config.toml
n_head = 2
n_kv_head = 1
vocab_size = 4118
norm = "rmsnorm"
norm_place = "pre"
positions = "rope"
rope_base = 1290.0
bias = "none"
init = "normal"
init_std_qkv = 0.0472
optimizer = "soap_variant"
lr = 0.00544
doc_mask = true
dataset = "wikipedia_en"
Each number is 50 + 10 x the weight over its row's rms, rounded and kept within 0 to 99. Layers, rows and columns count from 0. The size before them is the row's rms in percent of the matrix's.

# layer 4 attention key, 64x160, rms 0.219, rows 9-28, columns 0-159
104:37 41 26 42 49 52 61 44 50 52 58 59 55 63 52 44 56 43 56 50 55 55 53 57 66 48 51 45 48 45 54 54 57 68 51 59 54 30 51 46 30 52 57 43 40 46 65 43 43 51 61 40 40 43 37 60 73 59 59 39 56 39 31 34 62 29 41 39 51 61 58 48 61 58 57 49 62 58 57 42 50 47 60 54 55 53 47 44 65 61 69 53 60 42 33 47 56 58 73 57 51 38 57 32 56 43 62 47 55 49 59 46 58 51 61 51 35 59 55 53 66 59 71 47 55 43 63 26 49 62 35 48 41 51 47 52 63 57 52 40 60 47 37 43 66 54 39 55 60 66 57 29 42 60 54 57 52 28 37 64
103:53 49 47 40 62 50 57 35 51 61 60 47 49 44 44 48 49 50 60 61 44 53 45 59 48 31 44 64 59 70 30 62 55 39 30 43 54 61 61 50 42 52 52 49 62 52 49 67 65 43 53 59 58 61 45 48 43 54 45 48 66 51 42 19 43 50 29 40 72 52 57 45 55 29 50 46 68 49 46 42 73 40 48 63 38 40 60 52 51 49 48 66 55 53 51 58 55 33 32 45 52 55 60 50 56 61 39 52 48 69 36 40 42 60 42 49 24 43 56 46 64 46 42 50 68 43 54 76 55 50 64 34 45 65 40 54 43 52 69 54 58 39 55 55 55 58 53 53 41 45 54 51 56 60 46 37 41 51 55 60
082:37 37 58 52 58 56 42 45 36 45 77 61 54 47 55 44 66 38 68 61 69 48 62 41 56 56 48 49 47 57 54 53 56 51 51 49 37 52 41 42 35 46 48 63 50 66 46 66 50 54 64 51 43 44 56 65 49 62 38 40 46 55 39 37 41 48 49 58 38 50 54 51 49 44 73 60 53 59 66 66 36 43 62 40 60 41 65 31 38 47 50 35 73 33 54 50 42 60 50 57 66 61 67 59 44 49 42 41 46 39 45 57 51 45 55 31 58 59 41 41 52 47 41 42 62 55 41 52 44 70 43 52 49 50 43 59 45 35 51 57 33 46 33 49 50 40 41 56 46 44 66 48 37 66 58 35 37 59 35 39
100:40 51 44 34 56 56 37 67 51 47 53 51 56 56 47 52 49 46 37 46 60 63 52 43 38 43 45 66 49 52 37 42 38 34 53 59 69 38 50 61 30 51 42 37 42 47 44 64 44 52 56 55 67 53 28 50 40 41 47 35 64 49 49 49 53 42 37 55 53 47 58 51 44 59 47 51 53 37 53 59 47 35 47 53 43 40 48 48 23 48 44 48 31 40 55 34 38 61 57 48 56 45 27 62 47 51 62 36 49 43 75 54 44 48 48 36 43 49 46 59 48 45 44 56 37 34 43 51 58 58 49 47 65 31 63 54 40 37 57 44 38 46 60 43 39 37 62 54 35 54 55 86 39 46 49 38 45 55 67 67
104:36 49 34 54 21 59 40 52 52 46 56 44 39 55 41 48 48 32 67 62 59 57 64 64 46 32 63 62 67 53 47 50 62 38 43 49 54 45 38 35 51 41 61 66 51 50 50 60 45 35 38 64 30 54 52 53 51 65 51 55 58 45 34 45 54 53 55 65 52 48 38 53 65 38 45 49 39 43 55 50 51 41 50 37 45 55 49 58 65 49 36 51 43 41 57 62 52 43 53 48 59 74 66 61 45 33 51 58 61 48 25 50 48 60 58 44 70 60 63 48 54 47 44 52 42 55 39 59 36 51 42 53 56 36 54 51 57 32 66 60 37 40 38 64 46 69 71 47 61 66 46 40 43 47 50 55 39 39 55 47
102:47 46 59 60 67 54 44 53 44 33 53 66 53 61 62 70 42 61 44 37 62 58 53 67 43 56 57 42 57 57 48 49 53 48 70 57 52 59 63 59 55 71 48 47 45 42 50 29 47 55 65 43 22 50 45 36 55 56 69 47 61 41 51 43 63 45 45 59 60 27 60 48 39 60 46 63 71 42 53 24 45 41 52 50 55 45 46 49 56 34 59 67 42 36 60 62 50 40 50 43 50 51 55 49 48 53 40 71 51 55 56 63 65 47 31 60 48 44 47 47 42 53 54 54 42 44 61 64 51 52 39 43 64 71 56 48 58 62 54 35 63 54 50 61 47 50 44 68 47 50 62 41 64 49 41 67 63 53 60 56
102:59 61 47 59 54 47 44 48 48 60 78 61 30 65 75 54 40 52 46 58 61 29 57 38 45 47 42 58 63 26 69 50 61 55 51 52 46 59 51 49 56 55 48 43 65 64 57 57 49 46 51 52 43 54 39 51 50 55 64 40 62 53 61 57 34 37 60 50 53 39 32 49 56 53 36 53 60 44 42 43 57 50 45 57 57 63 37 67 61 33 28 51 41 39 51 56 49 54 27 48 49 68 47 34 50 35 45 56 55 34 58 41 52 52 36 49 35 44 58 36 42 37 53 48 52 33 41 45 46 57 38 55 69 45 62 61 36 39 40 41 44 60 58 48 48 55 69 46 48 45 66 50 46 40 35 45 39 48 45 41
109:58 46 74 64 47 46 39 61 52 66 53 45 59 46 27 30 48 64 42 40 62 54 47 44 56 52 54 28 45 50 39 47 50 26 47 31 74 45 44 36 54 62 57 44 64 50 45 46 61 51 49 51 53 35 45 45 50 47 56 41 36 43 41 58 72 45 54 61 62 44 43 49 51 37 45 57 60 46 46 59 36 63 35 52 60 62 26 61 32 64 59 50 52 42 56 50 44 42 52 36 52 38 66 46 59 58 49 54 53 54 52 54 51 39 67 56 43 44 38 73 41 61 56 51 53 46 63 56 66 70 53 54 41 52 44 38 48 55 31 53 60 48 62 41 33 45 57 46 52 44 34 60 68 56 50 53 48 55 49 42
100:62 42 60 45 55 37 79 57 58 53 38 43 57 36 43 49 38 57 49 36 50 59 40 41 49 64 46 30 47 55 42 45 62 43 50 57 53 30 63 45 58 49 47 66 56 49 48 53 34 56 62 66 59 51 48 53 54 58 53 42 45 44 37 41 48 60 59 71 40 48 41 47 43 53 46 41 44 44 37 49 42 50 53 38 52 60 41 52 47 32 32 48 39 57 51 54 48 42 48 41 53 44 47 70 64 42 72 63 86 48 48 68 40 46 33 59 51 61 46 58 50 53 45 51 46 47 65 43 55 45 68 44 37 52 45 50 47 30 67 38 36 48 62 64 50 67 53 59 51 51 53 61 49 29 58 53 40 47 27 53
099:60 47 58 68 59 53 43 37 33 55 41 49 49 56 49 54 48 54 52 45 40 63 64 59 63 58 65 53 47 52 36 35 74 63 51 42 38 54 60 47 56 45 56 62 67 49 53 69 60 64 40 55 55 37 32 48 53 66 45 51 40 39 60 68 59 49 53 52 32 43 74 62 34 58 51 40 30 46 41 68 46 53 58 41 62 29 52 47 44 44 52 42 44 60 46 55 34 43 65 42 42 47 48 62 41 54 40 67 57 48 45 39 55 46 32 65 58 43 49 40 34 54 65 66 62 46 53 61 54 39 57 38 49 51 52 46 59 44 43 61 41 60 40 60 55 57 55 56 52 48 33 61 60 59 42 48 42 65 65 67
109:64 43 43 33 63 44 38 51 42 65 48 51 56 49 69 55 56 35 56 63 66 58 49 44 35 55 54 48 45 48 38 35 42 48 61 40 38 42 47 44 44 43 56 59 51 58 44 54 46 64 34 32 48 65 42 38 52 47 60 62 59 43 54 46 54 51 47 38 56 41 57 53 54 55 54 39 40 61 54 43 69 57 40 39 50 52 37 52 51 66 43 40 31 42 36 46 63 48 49 44 63 62 44 37 28 49 46 39 57 43 61 54 62 48 71 47 57 39 50 56 30 53 50 53 49 39 43 53 44 50 63 54 60 49 60 52 34 61 36 66 49 54 45 69 33 32 56 55 71 83 45 58 51 42 66 45 56 52 33 55
098:86 52 51 49 50 35 58 55 45 42 37 61 34 57 54 52 51 43 77 65 47 38 64 49 43 59 52 51 64 61 58 27 64 58 52 53 62 40 54 39 55 42 60 52 60 58 43 56 42 77 43 47 39 67 54 65 55 57 67 48 40 61 40 60 48 30 44 39 57 54 48 48 71 50 69 59 53 50 50 58 46 45 54 54 64 49 47 59 58 49 43 57 60 52 53 45 53 46 52 37 44 51 36 50 40 37 58 39 37 54 36 44 47 43 52 40 47 41 46 52 40 48 54 54 42 58 60 51 56 58 37 54 47 42 25 47 45 62 61 58 74 58 55 70 36 60 56 54 69 50 39 45 60 51 53 36 55 49 42 62
106:40 34 57 56 45 55 35 67 50 62 58 53 20 60 43 48 36 40 50 50 49 24 69 47 48 66 45 50 43 47 47 61 51 44 38 48 45 32 50 61 76 52 51 54 53 38 55 36 40 42 53 48 57 51 61 75 33 53 57 53 68 54 56 54 43 49 54 76 39 58 54 57 56 55 57 54 58 37 49 37 62 54 51 45 37 46 53 52 43 57 51 58 34 52 56 58 47 59 68 57 46 55 44 59 56 51 46 42 53 56 48 35 53 52 62 51 54 52 52 62 54 37 41 38 39 52 45 67 61 48 70 40 66 70 60 50 54 58 59 63 61 31 59 36 63 55 58 35 46 56 56 49 54 37 49 53 38 56 59 31
107:40 74 46 43 57 29 48 40 37 53 44 55 56 42 52 62 47 57 45 48 47 44 42 73 42 49 45 55 35 47 40 42 51 57 52 47 62 42 49 61 60 22 57 25 47 21 46 52 45 68 54 55 47 57 57 62 48 52 48 67 39 50 47 43 66 60 36 60 51 42 34 46 49 58 53 59 51 43 48 52 58 36 63 57 36 54 60 61 46 50 41 53 56 45 57 54 52 50 32 35 41 59 49 49 63 52 49 36 57 66 65 47 44 48 51 48 63 41 61 41 28 56 57 51 59 49 62 51 38 53 37 50 48 45 62 60 40 56 61 47 60 28 77 38 38 41 56 31 53 37 55 38 60 47 48 43 57 59 37 55
102:42 56 48 47 52 35 61 43 51 45 34 36 53 44 45 53 29 59 58 46 46 57 68 36 68 41 56 47 41 60 35 51 42 34 45 53 38 35 78 47 50 62 49 35 28 34 48 49 59 39 40 44 49 58 48 43 55 44 51 49 46 47 70 59 36 54 50 46 36 35 57 43 52 54 47 65 55 53 42 32 43 55 42 47 46 60 28 57 54 54 44 57 50 48 41 63 47 36 63 37 52 42 46 69 47 45 42 53 45 48 46 47 62 18 57 60 60 45 48 58 46 68 63 62 55 68 62 44 46 40 39 56 37 48 40 45 58 47 40 36 47 66 48 41 35 50 57 47 38 50 42 37 59 41 47 54 32 52 68 53
102:44 41 45 63 60 53 60 59 40 61 61 22 37 65 71 56 57 40 55 49 53 42 37 61 46 30 44 55 34 44 54 52 49 51 38 58 54 48 51 47 60 43 52 51 43 44 53 67 46 44 49 50 61 63 49 38 51 62 33 51 46 38 23 33 42 45 49 58 40 36 69 61 42 46 56 55 63 44 33 54 44 59 51 59 44 43 42 42 56 53 45 53 52 54 58 51 46 44 52 60 47 48 43 47 58 49 56 42 52 32 59 49 70 73 64 59 56 35 57 48 37 49 50 60 46 51 50 54 51 55 34 50 54 55 45 35 25 45 52 55 50 45 73 62 54 28 52 42 48 44 57 68 43 63 32 28 57 53 36 33
103:53 46 43 62 38 57 40 42 58 44 52 44 54 44 38 47 49 45 46 50 52 43 20 50 51 31 23 33 45 36 59 58 39 56 46 61 43 58 55 49 54 66 48 62 59 45 35 57 47 50 44 48 35 52 45 44 60 39 44 57 58 50 49 54 67 41 61 39 51 39 47 57 53 52 55 47 37 15 46 46 61 30 47 55 43 37 54 53 42 54 42 37 29 30 48 33 49 52 50 39 61 71 68 40 43 47 40 46 58 34 34 55 65 42 46 62 48 45 57 48 46 66 57 47 68 44 47 55 35 41 47 46 55 59 43 62 49 70 37 45 56 52 52 65 64 59 48 55 29 48 56 64 55 40 55 49 43 54 54 52
113:47 51 54 44 45 70 60 71 46 28 48 51 35 58 59 63 55 59 58 47 27 58 40 34 60 54 49 50 56 51 54 40 62 47 45 61 41 67 74 59 50 61 64 47 45 63 75 58 49 42 60 44 55 70 39 51 44 47 43 50 50 52 49 37 55 48 60 45 28 38 51 46 58 58 43 39 63 39 40 64 65 62 68 53 52 57 57 44 46 46 39 56 48 41 49 69 47 31 53 76 50 47 61 59 43 34 47 42 75 44 51 50 54 57 45 38 37 59 55 51 41 54 43 55 49 55 47 25 51 53 48 39 46 54 43 55 42 66 51 34 43 49 47 42 51 51 60 48 57 46 37 43 58 45 52 50 28 48 49 32
102:59 59 40 60 57 44 37 56 47 35 45 52 56 37 60 56 57 56 38 47 44 39 40 36 62 52 38 49 45 52 46 53 39 76 48 38 63 31 50 35 60 57 42 47 52 57 45 37 64 40 59 64 47 41 49 60 53 54 52 61 57 64 54 35 42 48 55 40 51 46 29 38 39 70 49 41 58 70 46 48 39 53 61 42 41 64 50 59 41 35 43 63 44 45 51 45 55 58 55 52 40 52 65 39 31 55 39 56 37 56 50 55 46 48 77 54 60 37 56 60 58 64 41 54 59 38 74 49 60 55 42 52 53 54 46 46 52 40 36 38 49 53 52 46 47 54 51 53 63 37 30 31 73 38 37 64 65 36 44 57
095:40 34 60 47 38 64 55 54 55 63 54 67 75 69 53 66 54 45 40 63 62 53 49 48 54 70 50 61 55 63 53 37 44 37 52 53 51 49 52 55 42 47 59 46 59 37 50 48 41 54 57 54 54 32 44 58 43 20 50 55 52 59 56 49 62 50 63 46 40 58 51 66 44 50 56 57 58 59 58 55 56 46 56 61 42 44 38 51 34 74 45 48 63 49 36 50 53 41 50 53 46 58 41 55 54 75 61 49 63 52 38 54 49 54 63 56 38 41 78 57 57 57 33 51 52 49 68 62 49 46 45 38 51 38 59 57 56 54 57 66 31 61 53 53 38 32 45 55 43 84 56 44 43 47 52 47 58 50 41 59